From a checkpoint of a small transformer trained on Wikipedia.
Architecture: LayerNorm before each block, no biases in attention or MLP, untied embeddings.
Training: 366M tokens, 5590 steps.
Each number is 128 + 32 x the weight over its row's rms, rounded and kept within 0 to 255. Layers, rows and columns count from 0. Numbers have three digits each. The size before them is the row's rms in percent of the matrix's.

# layer 16 MLP down (transposed), 1280x320, rms 0.0514, rows 1142-1185, columns 160-319
107:200191167130158108142128110104106089158123100159143187138140102150145121150138135119103130105122129112160074170193115131148181144097066123081121161112115117105148133101122145077218209051145134102131132159119176133125163130089093097149156100110161153061105111115161129122081138127097188074119136128068115131119119100147116104116099148119175058122120137117041119105120139113135115119143135113141115172111165052124138161153118159110094148144117095138150107178155093130028131073090117
095:116130156067133155109113171094170173102139162099164151078120168138118105155093129104138147050126116161062168101148170106148149181136141060118106125182062131125118095110122102155136086141171125170208079176112091062106123131196121119154088047148145182109067123127102143143136133142158142108136159174140136117168099144140084143180138109134138119183091077151110133135111082161116134167069163194151166140135140121096168134127140246081072124081174142180112139139119121133170127155073129
103:168153117154166165118092154174101099136137092170079115113169119156102154071136146162085090105155114116069179100106144104108184103091111143125146136108166132143132155148112162131119134140106186126195108128126129143108168127129112157135166138076131108113144094072152134086129071128190157050140112118096166118133143111125140126085126150134164185113104148081124075084139095096131089125129096071125111129109182131118202093136027102160125135135093113185199140125091178163083099158145143
117:068135114075104121114094141113145115073194127192125124107076072127117142095113091111106143099098152053170089116111079160122110127116124114151125114116164093147093087113041136122148141111119173135091178152138133158112093070140104055139133138142114111133117140086117157123169174102114140138108148178130100130110160170146094160135189123151165119103193124111131156187136161084136144136171123143129142120182188117081156109107155105160145105156190200123109077168132221088103187100122110
135:095080166108139105108132121159125079125122119078093155125173129113175108194106117099130130114092174158096085096119169139153163100122121139115131119181133063138171151160136125131120083122137113075168071186102121135129154145129084124118133119115124050121067128119154124201126128177145130149142190182219159133126169160145067125096157173148113113127109095078133118139121136118160083173119133165113145150069168123126111151135046111130174125140114124190141065147139093224130189108131151
129:154115142141072180164166082164140152077166138133128120073146173106051104106206160162110127203158179142175115067164068120111111089154090149140126108159129115097120106165090174098119121150133098184109129155123125088159083108130168115149089085141125173150051140141153097121110161102163116110124150113101105123154086128091153113126181109124149135090166097150081174129148132130102111140158058119126156152115150071101160117133117155050106139148124102163105082104104089088170134156168096
104:092141163096131108057135105054101058106102127082059101114182122138167102128163102180153137091107167174106157234149089146104114074111167117104105133119098186071084090183097130163145106153162118148166158115167153083184099131162101175138163130142116113062093123139102171077161084175136105145085137073147147121140146126126147161095064178146127169179109168187141147092108107182145144111097094119117127118167153162137154164157139159142100096135173163162096122134134253151153126140119135
098:164154144124088139158111109113205151162113129184065061141096128139146148127084144171165148123143177078160094130114127097097120126131073141127149140129117119107139189137166150164108119130069085147173111123184126148089160092079107169116105148103133103138162115125093082141114109109123150109175055116149100136102110170184191124179198042160114137153124129150128166113149152105089138131129109108157093157176131145180087144143201134125114143117098153149137109036053144118149146183179157
127:126138127133127139158102145110158105123127142103137033186139187124120100119129122161138147120104169127104116191120107189079133151157138087091108100123135081122156117132184103214105087150167084152160155143115139094142096191098099158083148060123135047119112118116107157145098097141103208101139144096119224159101079147122072106122105177133106105203104107192118112181102074120160152149112090112091068141124107107164110094103035140118104186147119151051130157140103163195072142103116122
094:193159110114113117134087175108180146155109141067165110121105129118110168080092132105131139107122075113089168132119157124109100139159176118124110154136115128155132137095160118137127129147131209135098098140148138156059133151093125148102183145113100157187207090132121159140170153164193100145157113130122179140100129121139121130094105113145167146149109120164110189089145127138145128053060140162156133101164141103150081145128074122106109119097149151097118178096097160109110127128135112
095:113160144119174139137124150039135160141132173110195130141120144141123164101101212078169153115128112127160101123130113084179128123158095118156186091150079113161183175137136128116153133178127130129118175152142171138132123115124157171151145150066080127125102101130099186083178146087111143136087124116101108157145099147133167152113155059155100091148174157092089143115155091125107137128140081129130130162156159175098145114125141107159096132127116088179105161098115167095169112211161093
095:100100171121092043103145117131143155067133132095132111136116194101116194168142125077086107156108141070027197142127077123151121193102111114163158179121114160120130119117102158158097082140098115127169120088130062108184165084107190144166140156153094123111140144190114134144092044154151119154097092107164122096124116083137185185105100122125131134149086107147091064143129154133128082120173063173137137103147122149119127120105134097137114118149119119161100108097152120128087147157123146
094:065145165155125173130100127133132088146108133160108126116179156178101188141211175097095152092131134056147124112157117208149166124168072100074124154144088095162077148132107173113152109135177081131129141139065153167096134184179127171154133113118135043166087173143162151132115124118114142113107141145141145114101168199161169077055174135163101106107135135137169194044103085131096119081113101147124152100143148115135130127127167133120133156171077133084157147127118104096075090104137126
093:156116124104129131111056096121182153093166144124120084162162157163115102141157162147124137115147104133033116196134120149158164088124099142126153128147104127143150087113184097091127075147056095181166077165082180107118077254092147100089151082092145127134129145119136131130119127128118107100082123165144114171066134073137092142130130116141179194171135095200083132223097069158139142123110119142134123113074122129164115157160135161132147154121141134120170136064125115200166122068098106
101:109179124132120112152154142195121100135128151121062084154113115139164119140141139093189145109105150102079140122108181169149096146117098089099185176077129117111120147077144173116118137157112171156139121126158122109174091126110105110132164108130099101206251046102143156145149166118168072156095143158135138147135165140161148121118052132131113119162110173206165116134148062144090177119163114168139140115106141185143078124101137091174198129091109149105102196087123208119128125089138136
108:042119118136132125116136137153102065153119132100201091099140128145126145168159155129149157133106114119113102158092128139105125075161086142115107149117093129128128153131069163087140112134108200075069129124147142130118110132107089111156080132084145128116135114135112143093198156121166169110135133168141120129089171103122120144130108162123122103134128122092061143067086104224099089147081120180139167084088090121118146137149152055169171127102146182163146159142143144146130100174205146
098:152138121121161073095090129088162121113079133096096165129148143159097170156107115063165132171142173126151052164117161169202144069130168115139089112156093117091101152137135155124110127153113195150160048128149103116104053146108076107118071101075101103147134173164191142154113140113109085178152118179111075121131200151143078074103090110117067094156121160127120110139123095181128117100140138154102138140133096104151107143145130148084122147164078138120197137134164105167100130141142155
108:143126139084151147117120134168128117112109061092098056108174128164108186107135120113121086152099154057124133108161063109086138139141154167176139111128056131142146098096171103099140102155102135158095155153148167120127174149116165154109123110116090095146155167142113136104172091168118158134047134112107124130120168145109101134128153120115176106127082133178161155114168127169099112149110073092131140124122141118098130185138131125175106111125171152124091173092108126174049180150177124
102:059114155093106126146092103144129109085115110127141164115092147143122096162128123075143157170118089081117064098125128115145115168157186079113163135216168115125135118115128127178101123083147126082171137127098111128192173184190151159108129157108161098114086057108140127111101172103170048107136152175140134098042151111153110136193152126138084094139057116125151083105068177061167129142063153114129149151074189119170091059118115144110102078148098092155158081098125126179135102149119157
094:132050151084085197129159172143116128167044175104172125135157087139166132100140103101138145112102172154118120136095081168122145115129157129109136135090148115113135143150114096141136131120092116104083098115058101145164167093106146103149098115137098119100141136175153143145125159132158127178103117144120174129153134113068129122138108154115137165130164117139099142114120150128166122077090132103094119185160118137160140159108125159115147092108088124165140090075187113108047166095132142
114:114126122101074082114167114093098113131113137223061133102119079116111127146151085148073170170133122103110066084164149138162176095126133068119144092121130116086130142104158080089149078121175133098143164187109090172179113132128034155154136151094081118110089133097109067110126166144121101122119182127113168159168131186167140140102120117124102105130112151114147142085189092211195121161107090098145127110131108175121112078123075171114106147162072153146098120160085112176116136104143122
106:123078142145194130181167099087191169141157144183088083144095132164150128130130119128099151076121127145130080126177140073191155107094069200104105107186129136156132121131102151130089157117126049152132124136098078098133101190170159110129192126080117133066107124102132131135108144117096058183137112161072150178055085127116105124121142139153097105051152149109119103193117163080081129139164072086132150134139157073168136080132133077119126121153157119084122125151128079151149149130149076
106:110146145060088110118089205149099151124160090158146120095043180105139126166127164110134146186164073123149179108181151037161124125105134114115077130184120106140180125165177103127096150152113061151152160103116153062100101073092177136120172164185102112128119109121134167092120055132123125108138069141128074129198085125171124135148170073129127152163103130117130114127148188160186121143114083148151171106138128176138083126140111137095093125112100127068122170169123108089106135106163111
099:089084118161108132117118094113080140133117142156137138182108129085069113179073081132072088149138115172137173124188152095160124158149107157089150120097135076068072186166056160082170098157134196139057095129118051176187061146226071183139092120111147142133175148120120102112138158148131111160173126141223154127107169143062143157091118120123139120134143120184151197152073130101115126128129116112158096120153139133146156100104134086122126078132096160201108160136128179139075139138097139
099:120106087199146192148125142100084111095131094130133114155104105050121190108176107163059121118188152123151097170138177070093162097054123107124164148101144123170143106152103125150146166114134142124105150105150208126170140117137143120173125167126070098169107104078163167143163154127191113047088156104078118124131089069178103136102086175130140149109137080134131145118124124112148053146093095099126161098161130114056189106161120123142153159088100084107101112066109119139137153129086131
101:133154114141138147150148103121095183089101116122095142147156130149131124120063063169138128147120079177146100161114132169091161084093178086152066103154151160167171146096184117122141135106137039171170160153125147224145116119114158178147171125096105131083135162114110138095176114117083117118114123106118096127074155141126116190116175125084152121134112107138098167155137076145158181132130153127147065104165144141185083170114079174120097156143127164136136168114127135150114081154094110
108:130132168141125094188144146088129098111139113136185178120145128141115077116132123073154106141082146134149080117155116160115105168104094131171159128117138139163140096142116129145161147124130168097073142131134087113131102097087152128146110112122195094118104130135134153129158191125115140192118132176106103116106124156090129104126095146187143068112154131079139144109132153115128025120162146110105188049151186097106130087126186082168134102130154139107085151163192078127103131166097123
091:125173137131113119097157110140124074122120146094118182124147128159141135111057127160146136162105180104107207081061075197146127126110105117148138128220109140073083116196139149187105152121158163160157192084127094161133137138101153140141124160114138113153127117179114153197121129151113110101094098097098067119096076090117187172166128130116122128107124104107068136117135084138099119143107157114160138076189116155096165119104121141132117122134175087129084116096179166159159134126160193
102:102143126123165134117144063119148187124115133134159176115115121080058133099159158125149153122127152098125063106137180113077148156142136107086117116132165128200205119145121113130124130173143156147117145058118209186100166120087129150169094125107130089171159094154116154090163157119089140180082138116129086150137135172131092137127149134152124136132097174095107095113145107131125147172108120144160148140128142121039182139079146118160139118143104148112097149145100128175084121142109157
113:136179168142116125139115140124153143105141158149152104102126109095119181120126108097169114113184132132119176173208058120150092176093143108184114140163132160168117117127120054144108146038177141164049116118173106078202078130180064173131118077105078168155126124141135150113119042136165174103062163112114131118149202134109140146160048058144077136094149159231155118118153126149124130112103106110122127088193154151120085121143104158049127159180112118108113081126062113121127164152086120
110:137153117157119132076124096166098182088149098163125142146092066061110115106152145099114121094134111117125174163174121142144126075149109115043117139056130132058126082193113100150076141117132135125124193165091132186145131101150096110105160128148186077108112166102056108090140175172092119098158173134172088096123077164158101136174136067091122090151174123171132188127128146085093133120154133129193241165143136128114100113108106138131132059174094143195125145127085113162110161097155093
097:188140109138043063112081113134098153095116141183137134114117119134164063141164149119070124087058140153199130111115115154146151140137129131131196144135207191099144105139129169079156119134110117142144112152121160111099138090132151090155119121193137143162152166090101094124186128117131125113133084124105127138168137120119093163088168135105104138192181088146143136080161122146080132088119130121152139109053166152156135153129091106163129109134070105156070156189079151101136181179116092
092:123095078093150103110137158128149115155190156083106145178221126140128101129117154112110145140105091097116129143105152109116141082117132149180147176210093131174178152100127097196159086152131100174127113130129151189139160157120139136171195106159140110139151155165143174083131117068141116178133097148148115128144151119123100147061092127139150158105065186135167101143109110136108173134109219077131113174183150168130121095138116137103122082123080154202136091108102054142089138124095154
105:112098087140120165123128085171125104127084102146103093136109131120142169107183114142149120130090040114096121168124144131083107094194062079119141132150139109126108114118154119101160174132121087130094112113113199142089134131151177090137146141174096124114178101150063113081167128163170144123102109110170140114192060135107123164140111105116171138177129189127096147113160173131132196132059140186125067193105195117107099105128086111132158165111091103196152120086106162148143079067137131
107:099125136083143207147094143151098149111101141111181088163139142110113172103170144169141132067143209173124132164145096133130110161143114123123131096175137117167118108117135175230069135100146095126084165133151114193149096131124134138059171107113144201166107139137125155049145153159079161188119170066142167085103087153137104075094059159089077154147119111106142161124174093130157104109138132123078080162182131129146129055118129172083124102130133144083149142129137095133100119173158132
095:117074137145119123150141126147096133140138147146096082105075167111154087158088185182164091130119150116095074127080140148129128122183113104140180098064127160123081098072138161237126158125112150124143151139131175128089148087096164088115139166138103091073115132116125099081128100129137087150132070116170152176109124102181150168127185111121182104170128062124116144125107068137120180155102127200134118169086071135121118147113108091139181130119187138106144119160110128101180106145143110
098:156155102135127168109121173144095155139142148088135148153107095165127148111207139107105161120099090146079143098110149156133114143172179160113115172104121172066141124164187061124157109201199138121161154088052140171150186140111115194151141132173095105088158083114116151120140091085148084160113192123114116125121084148125117143149141161085188143085139135125173077084113120133055163137156096142112087193171135144144094110134149173092102161094118074043094117140141157176058117121169173
096:172137091115107138125127135163138111123113094161122200194130142129101130111139148153115160174192135150192113125133115162120132151087120109164123120114143122100126108126155090088129127123095135160135169102094122120139111096118138073142118113166156119129128092046109138185109169136118109074089126126051052098173118134119136114161117088111147167095141147095139141087164121127126063122155194119152115129140158090072103109113141117097192067105107130141145165100137085147131164153144155
104:147112114133119146149106159164107091159044105081116091122084108117158146137168131085171138169146141152110192152134081184099127107139090145158133123161133077132136174150169091105092085112113146123148133116148124118106162089127092088091092161123135160094168159114151130033173145114128214151176146139086108077078116083137131116100118134136165168167098150137167193116145130155160079086092182139150137151120106146072132149128165085170186140110122135164091086122180133096127115136152094
100:135147141078140115167121133169191229140081046152187176156086126080119113183086126147092096133088091159123140145162128100137094103126088125110075084086207129123129122129135099147063107145070123135112076135120142112079138177082151135143219123089134066107082114152137121129119145134129043131143087157129084100156130145177157105130105130098095155142119160105119166124186109144109136149114094126153164166114131163146113154126151115133169090156134132016120161157109128148200138096121147
095:171148169188126100122142154120121149164137160095187156092140118153165142163098112120131157090118125145137145127152113184124091119117117127130160115097121110095088095092192166117135138101133129076130192129099092136099152062137135119106129083169127127107121075173093067178074108175075119131140104098163099127133098096159154167125159136173163131091163142076146073112129129120152140173125102107145164180084185125114136084113100151117187137117137147185119119124154156120091193143094099
088:133154149159123088097083127108139135146119162199094167090113155125129117125126130161083114046131053099150154102134123110143129112137061161173081107129146147123210125116146120072067156098158149141151127140108137149149150135134107157136150153144145166143134172155111172172085157110115155093135112101169097126129153154136146135091184116138114090123102171157142163121101098103141047087152147087149129105156097122125083087106099114138117111132125159213169087096073131182046131037130141
102:202141100181139138136138140160040123129098119073101110140163111147120106096115115187105106110155169114142156161132113166108136148160173102158112119097112148074068149205108157121143139101100162118133175154137157160085124077142127083147156074147075147150161112083074172117159176093129143092160121138130082119116098135091145117140153153120171132158124108219163145169160158095061116116112053135178116135175154121116124144124121106079155139108194081175118175102040136077158120130079151
098:080155113063137112132105102136192114134149108145111129143102112153171064085145136162170153085114126128084200155161111120137075141082135064078108148119174143094073062103119094114077137088112096142152083166161155170146179076118142188158137153178106112113131088116132091135170153129122089161091161149080130082173165043132149083154104090077113131158115129124139127111113150097102193102131063157136095127114163122120104167142158096059088091137104075131153127130138133155125093165146161
# layer 16 MLP up, 1280x320, rms 0.0532, rows 1143-1186, columns 160-319
096:177167119154124094123145162189060110177081135127071159182122070151155154098162089167165113139157202097168107177184124119180101105123124210162151098135153107090153165130121121109135130094092151000127210072116154159166143089101121149179109152128070101159148154155116138136162114124082152125144129125123140123128168133062121129101090122123118142146151147096110167114100092084121125026166147099141123149073160111141047066151146100131115097170146092163108115113125084109110120107108106
105:076099109062179118141144072121145120139136125116209170163153096130176114114134113137148119134078144148153098154118147117123126113154154147123081124166109093130121152106100035078110163095152097105066111124143187092152098129150121119104140082165106101163133090192115137148116178101092149219128216114135109156122111114136180158111110104140116090108108153189105160145125096117133163122148175109082152099120108079161112127155171140066164100120171162135075102148150089064150164122113110
111:145110132109124145119114154114166160108124123101143101119163118068146107129142140166139151186161155144153114162117158139158110082115142124153122162150158088123130133117169101089079145157167105124074155059080031127201145087151109139145113174118139143109085097216104118166110084162069173114144118127154129149116153103061071167174121062122125128108117155158169156094070128123174103088138119092100110104127089154138097149121207151154085166133116082121103178064119119099105132157044127
117:149073059104114102106182149146145113075138097112193109127126149107132061195123150093149106123073147172148139135109119189154104163117179193155136152086088128141135108079131110141084144124142087128136120076055150141107128163103126190131105115068069121087092123081112085140093172162079143144155110147099124143129078148147125129168117121145071164141138075110079151128149123138129172137117185159154103152091146143154198156125123192109099109131137136164125201148189096129136118134124136
114:104125121049148138139133192106128153102130123114101147144148086161163121140163140150149164127065150102129109119065108123134098096075172150161082131130162126162050176112155077126096170156114094161105121123151103164104191181104115171112164168136122023099087102122165136179180065120121110142132094140124139150126127080174112110120117093151120109175140137127169181165124121145129115089183122185095111086095128136135110100137127148130125169087109168145128122117144101138081178139052133
103:125173101134152107165084192152122150157127155229129101142048125150080105153112092140103125122145109134123095065105120139142118179087076142129180156089146128210095117107186148106114080118123118082132112166087172125099123180105160043111093111110126132148154106107145130168112125088091140158193086183129097061127142148169142091146131136123209147137095091132099064192120122064163093150133153125119121151038156133168142111129100090114159132130113118122056117122153089110118176127137120
099:137134155099176120099122111149071149118125144113093072114121115134070106126160124121115059112176058137105165123131151172150123085065155095120136138130156119139060119112075126124118122127170122127129132111082138122144147120094115099096110145132133152089059153153193179132148179103118088174030146133178157153154131096086121087153065255144128084147128123085143125177119117111133070152112116153082151111110099161108163135125132106190168040108123147159104105191213157144119164167050143
101:131123134092160153133169141125160148052097134113119111093171175189170117105094102097158185151169096165133139137104103140095161140122104096137095109095066128162178180172155110131087141108144126139103147076116159088110150185166114113143134120110132135132115150121127112160121160089078152140083172103086158150086094098148041120086133143121088136168148091098120092168125134074151116140090108110116134180148111075124195141138124188128143132093189148132142104180120104124126144190032089
096:121098131199128140143119127150109122133152125176156093181119094122133055121183126132117141134077175131159123117099121145108127115118098141142151126082142124126059100144145133142157141162132077145083147109091116075135126128125097147191067112170106093120090141103150112125159167116114141120126137132105138121132133077149155158217127178057108130152122110077160083137123061122120117123148142134102141179104094098114134172166153110113124120136111173160130171145146089141107108116080154
098:143087087116093093202087148163146209132141092176069144072149120101116163179140081138147143124196074140106093073058141099116108115144130077101090158132103087117052120147113174124130067115160129126153109140093117142170121149161088116123143082147120101108129118137109107120112111160115137111120142182158151113099155132142112094150116148106157118117073090118127094125125159123164169088104133160134140144065113134128168119139124138077116093194127103145115151162113120145105106117087176
098:126111081122185156106168158159077124187127150132141148146133116160185139101124121163248131136145150159214066129115162131131097079135143139088074073147125085133114115118118160147138155101124158099118127131081161164158121100178107112120172144143157121124108135074110103132173218086108148132137128121134169126111112146106105030107109124077110084142169078090134156124143136140170184141137180099164133118122167144169172120159129137115114095060203170118113161172120119121155136152128086
097:176097096186094070104087097113141144071153084136169117141078093130132065108074092129132103138142115136130107160155121093149107103132107127129168140121084125101124113145104110095121157119158061092092136111093074117143134124132128089097088129100144100103103131075111093128090171142156123146153176118160154099110076110100084152218108106032072170190088106095138121154155134084148089064122177128099101104141145080187124138132117119145161113204119182149164119158135138099116148197129199
098:128151120134110094186191098195089099115140117133141140134118106159154160171136070130125128166000116106153123158061157149156123144070117147163141157078128066104150149099164088167135116131152111068133207123121102110118131082121172179133121122156093122080141118176100090133157118152119063179161122101106141137105113116149077183130110189098134159144148093126091100129101154190156108122156158102137167136101101076096151115153138069141156146134183097130120137154166090167111112135173188
100:099032165075136145096139124143113184140094149067188129041191100145136140055138017130101136169168130151111093213126103114134141132110188103190155111114126157144125097137096082112102154141078029117081120105125039131176143118131107147139099183146136147077109154113137149176108116149118149135163144107114150145134104107077089153118127177102116146102137140138128165109116132078064132180110135129109091114157081074130208121171171082118125132147134092169187149107094086094096147135118138
100:110090104161134142137114098119164150043132144142111111119069088098153043147136091149125113082146097163143126124066078102134165121096068095159174140113080109142133092102134128161155107121095086157128134096065098080137133164142136110128123102142135107172101160132154121153098148165135164109174181114137136098083109110150137123131114186146189178181068049120177191182182127108150124149135109173130198159065160109105128147137155123079115088203160138153044122128199097126132125129120137
098:099109081135145060124105114171154116144129100128162082135080054192134056148160123197085135125099101165105146191145176050151120177117112121110156155179122142111121104111135127135160125115127091058131170128099152071110139094147154172112106127111094126129106114126071141175141151124116139133086105172086165070112125101088094150182149172079169127103133095098091074132098132048153171090126110160124094085088195087144090109125054058122140124090132144114115140117155126151126124140126116
107:095107114127136157130151136104155155109128184128154092148078125094088170191121130177090138165129099158174144121141098091103114087167154101128100115115149122171126113094117112127050156142149137143124142081119097137210154205154114111127174151144125158111129127089145099134140150074093135116098131085134127139151121109082074161122101159098099173092167095065107103127154137152125118157112143138120096214145142130127141112139163163112148149105169154127130147137197127080164144188041145
104:134110118081107155105133133116145134084102104126141163193097091135114165117176098148115126101146146115138172136104129137173118099098139201160084153046147137160089191106132094135101138195124143178092127158134131124140150114097177088103128171104140113160132109113090116133124111149133153136122090132140152162142182082095091134113096145106121183106153141123073177132112112181144129105134075160029133129145117116122181137136230140135184126109182112143123124186150112098162128146111081
099:112193076177170126110156046130100141106185074140163089174116138128163101159166200134095161121131077096130171077123121110176122106113167108154094142169123138155109115141116150123103143102149101182092159129147176103111108156174162093112183144129152119115122124096121074100173135140098130075145137106160116133126173139174089136136109126122103130134095090114105114155122139196083122158133112134137091079164190109114141062151160135139110144090155130132148182166095108142135093174139106
116:127140109198094107144153200131188148099163113104166163082103137160149131133126146100160110134106150138126129144154140139099114128156141144135081142058103125160177169083122170116089190159131097132102097110137144131121122119080145106075096106097131092128168133144163147144120090129151148186160115106080119163164121127134113095132080114083097149125119083132108052149119103144099136112180143145125097115111043145107100046131117113133129157145171161146121162154144175127172224150135122
112:171131066140161131122102150110137110068085132167125161117138190100118148121140092077102123166153149109130125122101181083140145085091123094134165165113080103117109093165075160101093167141179162118098116116075113099146121135123079052143057120101139170155130155138096151117096109119152097091056140138152205137132139098148128124179079089115118136208129098143132082145073149138127117133132132139069133119162085125133163146136173068136106168131127185122124102162132101060139114185142166
108:113128118178153133117174122151128165124092152146198143129219143113089135104125038061136135156127125131119106100111041171088159119166103077127130129120110126191127154100113181152147155121115128117065087130161135126169123118186097128151089157045173140096143160135155076136152146120074092132145155146112113162074165103120124131120139117110138124138127106110146141150129093135101122070136135128115154162142121091156132110170141147154139105206164091168148121121154106151141156157135106
096:153134074118127116129142194173143120115155101117156125120152156166117157111175178140201138111135070090096095165137140166158132112083158131149126148123155092196148148086154115178125130127112081166183157111091131152123074155073178112157184162132091122152133134158136126121094099126133110153099116154084103127139173101158123098185143115183089135088150135070102114098169108150181098108134137205083138140088130154112088121128087166142141141144122108128144107138117066105167129136139120
099:121169133118149093139091129112109098122093143118126162116149124224149040086111130108170104162072136098145173090125124128153095156165165143143114162140066078132145134122172094127094159162155110081151113081127050105120153144073120177135084095151110129056121145129070148159108079168139149200153087161154190148099152138112125154207136136104102087180125154133145118136123164118123168129113191133155128133128090055182093167145151093117094159124124182158131092197108121058135138156159160
101:116097140123105127112104175163136035138170153133112118106143164128089140146211178062113176140164079141116170106112102130115151168093115113123115176088084126126136088172072125127157159132092194080017175108150095053167117109210138156102109133083110135171133126168113118147138093170150134104123133142165189084126156141080130139162135159149157099109153104082166155085147121131108104124146118128066145107114080141118068100173175060168120136126131086127111061184119144163156125111138167
104:114069146116142121108101052103159152159136156157130128098190168098170097127116127131193200140117098115130112116063106112106105119127139104097160139113100090107134123103056129174047128171095140095144205109111148092161140146122078097112154076040091121086082197128154159148130155109113127123061201151135111154107129103141086057171132126064141143172135068131140123175160104133158167139156124205130185149133104106115144151173127139105182084091132137137139124165126117105159140129138121
094:114065099138130111148136167119114110125131083118116141151118086139147099172161135113099082132154051116101052161166116070129131156113180121137167116075085101220120147066127105053133110136121095118080108158170135119136123139143113158134152123107174131118086150048165109111119150058108178173150144113179153119156150150107101137114142109152094154130155162119194098157179129159125131121102082126080113148095177112102135125148174127104112145073126161145113142103131072053119117140088082
104:146131085140144066156087187117109104081133153157125144127178124156197155140100101125155194163152129150127188080091086118151165131106162104149128124134132104110075157117168134114097121101112131128114112117088116092204103072157190100160081124121128180160093152134122081152087116157162162075167138142109118118122089114074184127186126070124130093096123118128105161096093114177075172108105179147163150147164105111158151117166168175149101102125171097150179120095141128045192073160168106
106:055073073087166170152161193140113172094107192204079116160204142121144108136141042154094147136122132134117065095090148099155097178115102108083155170074131105139172191152156106139169135232116121107142172149158123098120086130149119178110171114104095098121153121155169141180154160139154093126128148107084187098107121096160077156164174222084120082169082113094152159120098086107145134148123131120112106150129051078142111064124105109156150186121125122116117121159190127125116183140136121
107:093135102136097177134125184121115111158116209113093136154166154189154114157167135146120161151124159160126129113111109143186086148109135076167146131131146110214153134066138217137120148161154137090173103126114098103108093126106138119111057127103068154110135162108161151138080094076178125143106151112101117096072109135062193168127128147205092148169118097155188089124103097143116107145155147141052129089124138105158125185134149147055148122088107121150145168113122143087136107165102134
102:111167147130166138198131128142166084131129142097084157119122129138135153152058126149095165129147108148089107136106142169131096095105165132128131100128117114153101112184123139142134114110203131076129115115114138156180154201092113129092165145101090120090069128197127132161159148154148148150143164119175079123126108138108171016124128132106128160091111147146139148171125111145133192143177161122168091206090131072110108089112218167086120067109159166140165104098106110153174091109133126
093:123114114185130088103108102119116142082106120154143099134069077106077163128091068153128052155120155131196208076162085127096168125144155079094041117082166142103108076161136099131116188142102134149144152093138172110184116150167147128078091171151109085196120105124091111117140076120148125078145122138140201155109111116117151098137086168197086097114166118128125126134168173192061107114113103131113081144126164074086130118136095111116144153178177089131074177140149169117158111138118153
105:112123108083074137122120119137188135172131153066105155098142144146087166110105075154130103197145146091142082113097117091156143141141126139109089099110156139194125119089124129096093089207161117169127111124100135129130156125148036159125112117105098117149086120158162144192151111046093125132167187143105109154125138144123122143153138114141149133127137111132107190125163152115142119127077120140127121141141124124138126041136139168097149090133151144143130093174159091111174131095154108
102:078132168145073044205179133122184161150112115115136146092124051128147114193096115103159131145169143171123172159127173109126097079038159140121140142137137061112139129125121094138185124151102097125150142072055058113146049108088106187143130107086118125118151128160111104140162138145138128181146111155092136178067165102141127160166089096117134131080169157148074117176170121179094122078161136114143164110146119124154119168125115144073074128199130127134109187119126123130139151086102063
095:128138112117158129121090132125186131102110102091174186176152087130041107121164127101086158137125069118109158131159131125178158154127144147128100145176089109148157107183142104007136151152118134095118156141148107137187142179174130171169119084085133161153127176173148154153158100149113172142101123147105077107132154134112101142132069124162122163079165149111161117125188160070136106061187145101112173145153182107162108110141174166125118089096117127155100127128168113134083153125099104
102:091072134105160102116141059120179134124079119112166147118147137107074079134085117116138128150127144076163088241162127102123144105153141168181099095138123105176145111128079205176125110101110094141106098148140124114119082152162147042090140115088168163147110172087169106101114149141135125166106102131121127178136138094098151174145064095106064112177104103136145142176164108094197124127092135138160143094091131112134102120127153115106176086184132196138166142108151119065144190151101048
099:077137117126061081114112095152149055091149082057128105071158113154137129174129125114111102117100193134050161132140154110125159068144156149126102136149094158149102116168154129136143133143125121174089096152129104140141128102148139203118103141156092060128045103178188142152164101082132111087119152165123149174107192102162165110152117113193070109147104067168102144173095194115112164057118101112153133105124141122134120114154126134115083130151118165137122111114166121056114163185148172
103:131151112119126135162176134110146077139178106104094129139137121142154034154083087092114121111124141099159193080125132133176158138050137103186102092114086082090075160119088183136136120176146160137110144110088075078130144133111134108161093096097119065143076161089086168238147124140146096115151217161108159114089187158175141076157125113154141155160114130116154104163083089153061095124148138160125192153130152136194150141121115199115160129186122153194118136163144084113177147165136133
100:096141075102144151151151111087105122105101150124126111113158138102182101109081079038123151131144088162136124152137086159146170154104150116170149144161042117143158096091106122125167216086175199088085178110038146148131136120186148091114064181097154170096127145171099164146127152167125160076097168128132169128147131105113129173159095166095160158160101094100141153133161148128183145116114110104096162137153118075148169128135169093168112124126134130129121166147134121053133090168139135
100:099132058047052167117182110168184133095110119113093105155088145134147124143135130050130134158120093111106105135104144080173115054127173183119154161107107126133140177072065159141168146144086165173119079146158129126125127170149118173130067189105153130151124157074141167156219126098155100167166094199066166134138141082118106107132094100068116158187106064150112169160137111171139091026107111132165073065142144137145127110157121134122095129118099129150120167170158165108134129112180133
094:123149117106096139112084095170125086111142096101120165173180148144060160096130121194102172163170098143107125079059149172152079142088151111157114125120118120178075106177124150084119129113112095060083148144107132139161134127192105143110116124162075149108119211166138109103074059159106179057112167146037135123121084103113120161186139183117126163065093137154142132151106095140076117136129152134139111105126143127162153195136208175128094136131130108131119193152123108122168165153078126
101:101061172061081125106125107156177161098117113133168155148114161107144145125126127136147197165080141176112196097149152120084151063097090097128125152157097166183161120029142127104088116159139083134164086060104128139192135197105104113085099131144133090136101135144172106135126100149057166182061143138142145139108097119124136144129124126103085145103166129094126099075110136149130162147095152104133146194144081103094166139148189158134097145168153177126090085163169114115128160153163095
100:169081125158103125143127172132097126167098153151128133158132188171061169146073077166134104130137176117163081178104113085109082165089125220161122155125065122116163146077100150098139153113120137114149136122112101125130122150135079084121092151075174176122138190135175143122123132118143092068132135067167065187126195106075148183125120131149082099105102117179106114164120101137131130122107141102093154140108070120110153125152136150133128140162148162182092136136120165116146155129127084
091:142096075092091100150116145097108128129114079120146126179158126107145103198167122184160110140104154132133123174065126089179118062117113149175150143192096144143124091138136140161110123120193118136118094092102117048063168148114186153134109081139107076142103163087133142107099150148105160110124113220082150093132113095098101180112110140095117125173095105165102112138150107147122153057129193145137149121115148070130132093137111106153161151118113161155113190160126124138148092114084174